Part of a small language model's weights.
Size: 13 layers, width 128, MLP 512 quick GELU.
Architecture: LayerNorm before each block, learned positions, biases.
Training: a variant of SOAP for these matrices, 128M tokens, 3910 steps.
Each number is 128 + 24 x the weight over its row's rms, rounded and kept within 0 to 255. Layers, rows and columns count from 0. The size above them is the row's rms in percent of the matrix's.

# layer 10 MLP down (transposed), 512x128, rms 0.237, rows 52-76, columns 0-63
size [100  97 100 103 105 106  99 101 104  99 114  94  96  98 101 111  89  87  97  88 103 110 120  98 105]
[[120 148 180 103  95 161  75 152 127 123 154 118 128 104  99 106 120 126 120  67 114 159 113 142 138 106 123 153 113 118 101 102 105 144 122 150 139 148 120 105 145 124  95 138 129 147 141 120 124 133  88 176  92 116  75 108 153 120 153 110 114 107 116 146]
 [132 115  96 117 103 151 111 100 117 118 131 145 128 136 142 135 148 156 121 138 124 130 134 105 172 117 113 122  81 128  66 106 141  89 115 109 133 110 112 167 167 122 160 125 145 151 176 152 162 121 130 113 119 130 150 127  82 116 135 167 147 150  97 115]
 [102  93 131 125  93 111  65 169 108 102 187 145 127 142 121 111 130 131 150 120 155 169 126 130 110 132 147 117 144 108 117 138 108 136 142 136 106 140 120 137 128 170 157 104 128  91 150 117 128  67 137 152 146 106  91 182 122 122 109 169 154 142 134 125]
 [126 106 109  97 178 163 118 130 101 113  92  97 145  83 126 177 124 113 150 134 125 165 113 104 117 103  85 152  93 172 119 119 126 151 150 134  77 133  98 155 136 126 125 119 134 122 121 133 135 134 147 172 161  87 181 135  94 101 146 115 147 139 133  96]
 [126 129 142 131 113 109 146 142 147 152  93 142 144  77  62 160 153 121  90 118 125 143 176 117 124 137 122  97 154 135 130  92  85 113 111 105 109 159 123 143 124 158 117 115 125 128 127 161 123 103 134 135 122 178 158 121 134  93 125  91 102 144 110 125]
 [147 158 100 124 146 108 169 137 127 127 169 147 105 118 110 134 160 167  76 123 163 109 118 138 105 134 118 128 125 105 133 145 156 164 118 152 172 159 159 135  96 117 151 126  94 132 133 148  85 128 157 157 155 110 171 125 122 131 157  78 107 110 117 110]
 [155 126 111  97 107 126 105 149 142 137 106 144 104 171 101 133 119 107 158 147 137 152 111 135 122 139 118 148 140 121  94  95  83  92 140 110 197 134 117 156 132 117  85 126 127 114 122 119 120 152 178 129 175 179 117  81  72 107 147 122  90 142 130 166]
 [164 100 135 131 131 146 126 103 104  86 111  59 106 166 185 166 139 153 112  81 163 158 148 149 134 146  93 116 163 140 104 108  89 134 112 145 117 130 122 108 133 116 127 121 119  76 145 115 139 123 156 114 114 142  98 133 153 127 105 115 109 139 128 159]
 [100 121 114 158 103 145  77 112 119 123 103 141 106 124 124 129 145 120  97 124 124 192 119 120 101 126 100 136 142 120 111 103 116 134  85  78  79 147 113 121 148  99 154 114 115 116 140 132 132 118 180 128 129 155  77 192  92 102 110 182 144 136 166 132]
 [121 118 167 111 105 127  86 116 127 155 112 114 115 148 130 133 134  95 100 158 151 166 114 103 185 127 137 146 111 133 111 118 157 108 137 168 107 106 139 148  77  95  80 121 143 157 110 158 126 147 118 124 117 158 151 149  89  60 135 160 119 144 126 153]
 [138 120 112 113 127 135  80 112 136  97 166 124 130  96 126 181 131 129 152 149 107  95  92 124 107 137 127 136  96 129 123 113 142 109 113 106 116  77 104  78 117 102 113 136 163  95 108 127 134 129 124 139 151 112  82 140 147 164 143 131 108 131  92 119]
 [142 119 141 176  94 144  69 133 116 101 177 108 112 180 130 114 129 156 118 127 129 123 108 109 120 160 138 137  63 112 133  98 108  87 115 137  95 188 129 118 127 178 110 160 139 113 123 137 135 114 123 142 139 122 165 119  98 109 136 118 124 100 122 192]
 [120 142 108 140 129 132 174  96 134 130 129 144 127 165 139 102 123 122 134 139 134  99 150 122 109 143 103 109 108 129 118 121 143 103 110 139 151 136 169 177 121 142  98 112 133 107 116 176 100 128 121 112 175 179 136 136 140 131  43 124 129 150 138 137]
 [ 95 128 164 107  94 143  80  75 164 120 151 119 116  92 142 150 102 126 123 161 132 115 121 128 153 157 147 161 118  94  60 104 101 107 148 121 141 136 167 139 140 131 136 144 125 125 139 112 111 114 135  83 153 117 112 150 138  92 127 146 166 160 103 113]
 [142 102 112 158 126 161 114 138 102  98  87 145 156 106 141 149 104 124 129 139 131 161 106 138  76 130 120 107 102 138 154 132 134 138 110 143 154 136 108 113  92 134 126  81 123 159 134 104 167 124  93 116 131  95  91  91 147 185 147 122 117 128 104  76]
 [136 141 143 121 114 125 142 131  98 165 145 151 109 140 114 124 113 118 130 145 129 137 100  96 127 162 173  93 137 147 141 125 124 123 188 138 118 122 159 138 149 123 140 132 170 120 136 136 130 137 138 123 162 113 131 108 150 117 151 183 144 121 136 130]
 [128 125 142 161 142  99 164 165 152 132 117 124 150  69  74 151 166 128 157 126 109 151  75 143 138 149  88 121 113  92 123 136 110 101 116 154 138 128 173 108 132 153 104 119 149 137 145 106 145 130 135 131 130  86 139  85 129 129 163 108 142 127 159 114]
 [ 80 170 116 159 123 129 154 134 110 116 115 120 142 169 127 142 149 116 110 131 152 173 169 142 112 152 106 118 107 147 146 101 141 140 132 138 113 129  87 103 100 137 104 134 117 120 112 143 161 108 167 110 141 141  91 157 143 135 120 176 106 174 108 108]
 [ 98 147 142 156  97 126 126  98 121  96 149  90  83 100 119 159 137 149 113 117  98 146 127 106 101 179 124 111  89  74 101 121 137 126 148 138 130 131 134 133 151 120 123 117 151 103 130 136 153 141 103 135 160  90 136 130 107 163 102 171 107 147 151 164]
 [157 164 134 114 111 121 140 138 144 122 108 122 129 171 128 106 132 150 107 140 108 123 173 126 107 120  87 124 123 148 131 147 101 104 156 113 109 137 154 133  74 114 148 130 158 175 131 137 108 156 108 137 103 104 128 170 111 141 161 176 172 169 100 151]
 [152 118 154 158 148 167 125 157  86 118 101 123 122 147 154 101 126 134 142 160 116 148 102 171 124 128 123 121 133 141  92 130 140 127 143 137 106 140 131  87 135 122 105  74 114 155 138 102 119 111 122 119 121 185 131 127 131 124 109 132 111 128 111 123]
 [131 110 168 141 156 161 126  84 156 143 125 158 144 154 147 133 183 139 115 132  95  98 145 103 140 111 127 141 184 130 156 151 170  75 140  92 131 109 165 103 161 158 130 125 153 147 165 170 171 124 146 100 193 123  71  98  92 125  94 140 124  96 115 136]
 [136 136 113 112 116 147 148 149 135 122 117 150 145 132 113 124 135 111  96 137 129 129 122 145 122 204 160 148 108 158 129 155 121  90 111 140 144 140 106 116 127 119 122 126  80 149 128 112 145 105 171 130  89 171  29  90 122  87 149  89 100 142 161 123]
 [114  95 149 132 129 108 156 146 104 121 127 111 131 162 135  91 129 143 141  79 128 126 160 122 157 138 163 110 113 100 144 131  95 104 137 117  85 169 113  79 159 157 124 146 173 118  97 130 114 103 127 167  95 137  95 119  97 126 125 117  95 146 115  95]
 [139 134  82  80 110 138 125 161  63 117 126 127 150 114 140 102 107 171 140 132 109 109 133 135 116 140 166 140 130 116 141 150 122 167 133 117  88 157 138 113  93 102 170 122 119 172 169 180 114 129 136 152 142 150 123 129 149 128 136 124 146  92 133 112]]
# layer 10 MLP up, 512x128, rms 0.212, rows 53-76, columns 0-63
size [ 97  84 105  97 109 104 111  98 102 112  94  98 101 105 104  97  85 105 102 102 110 104 103 106]
[[148 154  89 136 169 106 169 102 106 130 121 134 129 122 132 135 118 144 123 117 148 113  82 139 126 190 130  93 114 146 163 112 125 161 122 128 157  94 135 121 114 136 107 129 124 129 111  72 131 105  99 134 125 148 114 168 126 138 146 125 145 160 117 134]
 [117 116 141 139 130 138 174 147 162 129 103 122 142 167 134 104 127 128 116 158 128 137 136  78 131 139 100 129 132 163 112 155 147 131 139 138 141  92 109 123 113 103 155 149  97 144  88 137 170 153 147 134 109 117 114 146 122 128 162 117 115 135 139 107]
 [160 152 114 146  72 169 128 128 127 146 112 132  88 155  89 130 123 144 121 147 126 100  73 156 103 144  60 139 179 131 125 121 150 116 141 123 136 153 137 167 119 150 124 117 132  97 139 152  76 115 118 117 125 166 118 192 124 124 142 124 152 105  94 144]
 [108 136 119 111 143 158 139 160 150 114 137 126  88 156 157 128 120 110 152 134 124 120 113  91 128  96 143 152 142  93 139 142  98 111 139 137 117 136 151 120 117  90 128 148  86 128 157 142 126 171 134 133 168  95 112 144 125 109 117 121 118 149 116 127]
 [ 96 139 124 127 118 116 121  86 195 102 122 138 159 114  93 122 131 143 163 153 137 148 131 168 146 132 123 136 116 145 110  96 126 165 153 107 107 120 127  97 103 137 107  96  95 143 141 124 118 120 130 165 157 132 139 135 108 136  72 122 140  96 144 146]
 [ 89 138 181 104 122 117 194 120 141 140 142 162 144 122 143 102  98 126 127 122 162 108  97 143 105 104 149 134 110 140 122 138 129 147  82 177 188 110 133 138 148 140 121 100 136 137 110 107 125 104 121 147 126 102 132 115 141 133 158 149 147 108 134 117]
 [152 149 134 120 133  74  98 165 161 115  76 167 124 119 136  99 127 128 110 118 122 111 185 124 102 141 138 139 164 152 114 143 100 156 105 132 121 130 124 127 139 110 143 169 140 102 118  91 124  92 116 142 122 107 134 103 166 125 176 131 149 129 114 140]
 [ 93 143 109 140 112 128 121 113 116 124 112 189 106 131 136 136 104 142  86 158 120 121 111 130 131 101 156 103 130 162 141 117 143  90 135  83 128 185 140 101 122 121 141 120  96 156 128 138 154  89 137  87 157 154 145  99 124 111 137 126 103  77 136 112]
 [135 126 142  96 152 151 104  80 150 144 152 111 113 141 102 143 131 101 162 173  91 125 109 147 120  92  79 140 144 149 172 120 103 150 145  96  88 167 127 124 130  90 127 113 119 167 140 127  66  89 129 142 116 116 132 130 175 124 119 113  93  95 118 160]
 [113 158 126  90 111  93 179 115 140 150 129 137 137 111 132 150 115 137 154 123  73 152  91 154 184 127 137 124 115 119  89 123 124 178 163 114 116 154 132 159 107 143 114 135 182 123 130 176 165 135 138 141 151  85 113 124 115 117 105 151 119 161 156 138]
 [158 116 152 126 173 112 172 150 145 114  77 147 167 130  69 135 123 115 133 161 100 165 139  88 106 157  88 163 161 172 134 126  92  96 130 133 118 109 104 140 124 117 132 100 148  91 132 102 144 127 142 160 128 106 131 168 108 131 132 111  77 135 133 119]
 [141 121 135 159 106 127 126 135 144 116 158 162 131 138 125 141 125 136 121 130 127  85  99 127 145 131 139 120 144 127 117 117  94 131 140  80 112 123 148 139 136 143 159 152 175 101  99  89  88  86  90 135 145 108 128 126 172 135 168 119 100 142 100  82]
 [117 121 136 129 142 107 156 142 190 103 136 161 114  76 126 152 113 117  83  97 115 115 135 138 125 174 114 112 118 135 163 109  90  79 137 131 130  95 153 174 104 121 121 122 125 108 151 144 131 118 122 108 125 160 150 104 117 128 142 126 155 114 138 160]
 [163 131 133 118 138 125 139 116 114  66 135 157  77 143 153 100 124 119 145 159  93 156 149 141 139 118 128 135 159 128  95 122 131 110 100 126 113 123  99 116 175 138 129 128 104 161 100 142 154 122 111 122 164 123 142  84 135 125 126  82 104 126 115 164]
 [152 106 132 153 130 127 123 119 142 135 160 118 180  96 105 127  97 160 116 109 114 136 140 118  87 149 184 162 116 130 183 161 101 126 107 117 126 100 115 100 155 139 137 116  81 130 119 106 127 150 118 132 162 155 143 134 134 129 137 112 104 126 160 127]
 [146 141 140 140 114 128 121 124 159 144 139 134 117 146 117 106 133 171 155 122 120 179 109 133 162 124 169  91 126 121 105 147 182 118 132 102 108 104 129 115 149 125 171 120 110 121 121 180 134 163 143 129 183 137  80 162 126 151 115 135 129  69 111 156]
 [150 137 131 136 140  99 106 130 109 127 124 144 125  98 129 136 156 133 131 140  92 150 114 140  99 148 128 137 142 129 109 177 146 118  96 113 142 185 126 137 124 162  94 143 126 117 131 134 133 142 136  66 157 141  75 111 165 112 148 118 141 131 165 146]
 [130 105 115  93  76 167 165 112  83 129 147 131  92 141 110 158 133 106 130 144 132 116  93 176 144 148 141 138 154 137 145 145 119 143 137 112 136 167 147 167 111 137 141 102 126 118 135  93 174 134 118 114 129 103 100 112 135 139  64  96 138 123 148 160]
 [148 120 164 137 131  90 106 140 108 152 141 172  96 101 129 110 163 108  89 105 114 135 129 133 120 138 144 125 121 112 117 139 124 107 166 128 134 112 111 131 105 152 124 171 147 142 164 161 123 136 128 158  59 128 169 139 126 139 140 162 102 101 139 109]
 [134 163 176 112 106 144 120 103 100 126 145 144 159 135 109 164 109 121 137 157 135 155  92 145 116 102 145 128 145 141 137  99 121 132 135 136 136 172 129 148 141 125 112 129 117 157  95 159 133 151  99 105 179 132 154 127 118 138 131  97 102 113 129 156]
 [140 143 108 139 134  99 196 134 129 144 111 146 118 145  92 138 146  91 107 156 117 129 121 149 133 121 137 122 139 120 132 128 135 143 126 137 104 158  92 107 177 107 147 131 116  96 106 110 118 162 120 149 141 113 131 125 126 126 107 124 138  85 155 130]
 [109 141 107 133 126 147  63 168 145 123 150 117 159 158 103 153 120 133  83 134 113 166 128 152 129 132  91 128 111 130 182 126 172 137 137 145 125 147 163 135 147 173 144 127 106 152 142 156  97 117  81  98 126 151 116 105 131  99 117 102 153  70 114 126]
 [146 170  91 165 162  92 128  99 192 143 120 126 118 175  76 117 126 159 101 141 116 124 125  92 131 131 136 129 134 129 128 117 115 104 114 137 116  89 118  86 104 111 121 115 148 145 159 114 154 113 128 125 130 102 132  87 171 163 205 120 113 125 155 129]
 [129 122 140 104  89 133 135  93 138 144 113 148 109 139 116 150 134 131  90 143 138 122 129 127 127 142  85 164 108 109 110 151 160 176 119 121 153  82 156 159  92 128  91 155 147  92 156 112 113 113 106 130 124 130 125 140 127 145 106 142 167 144 157 146]]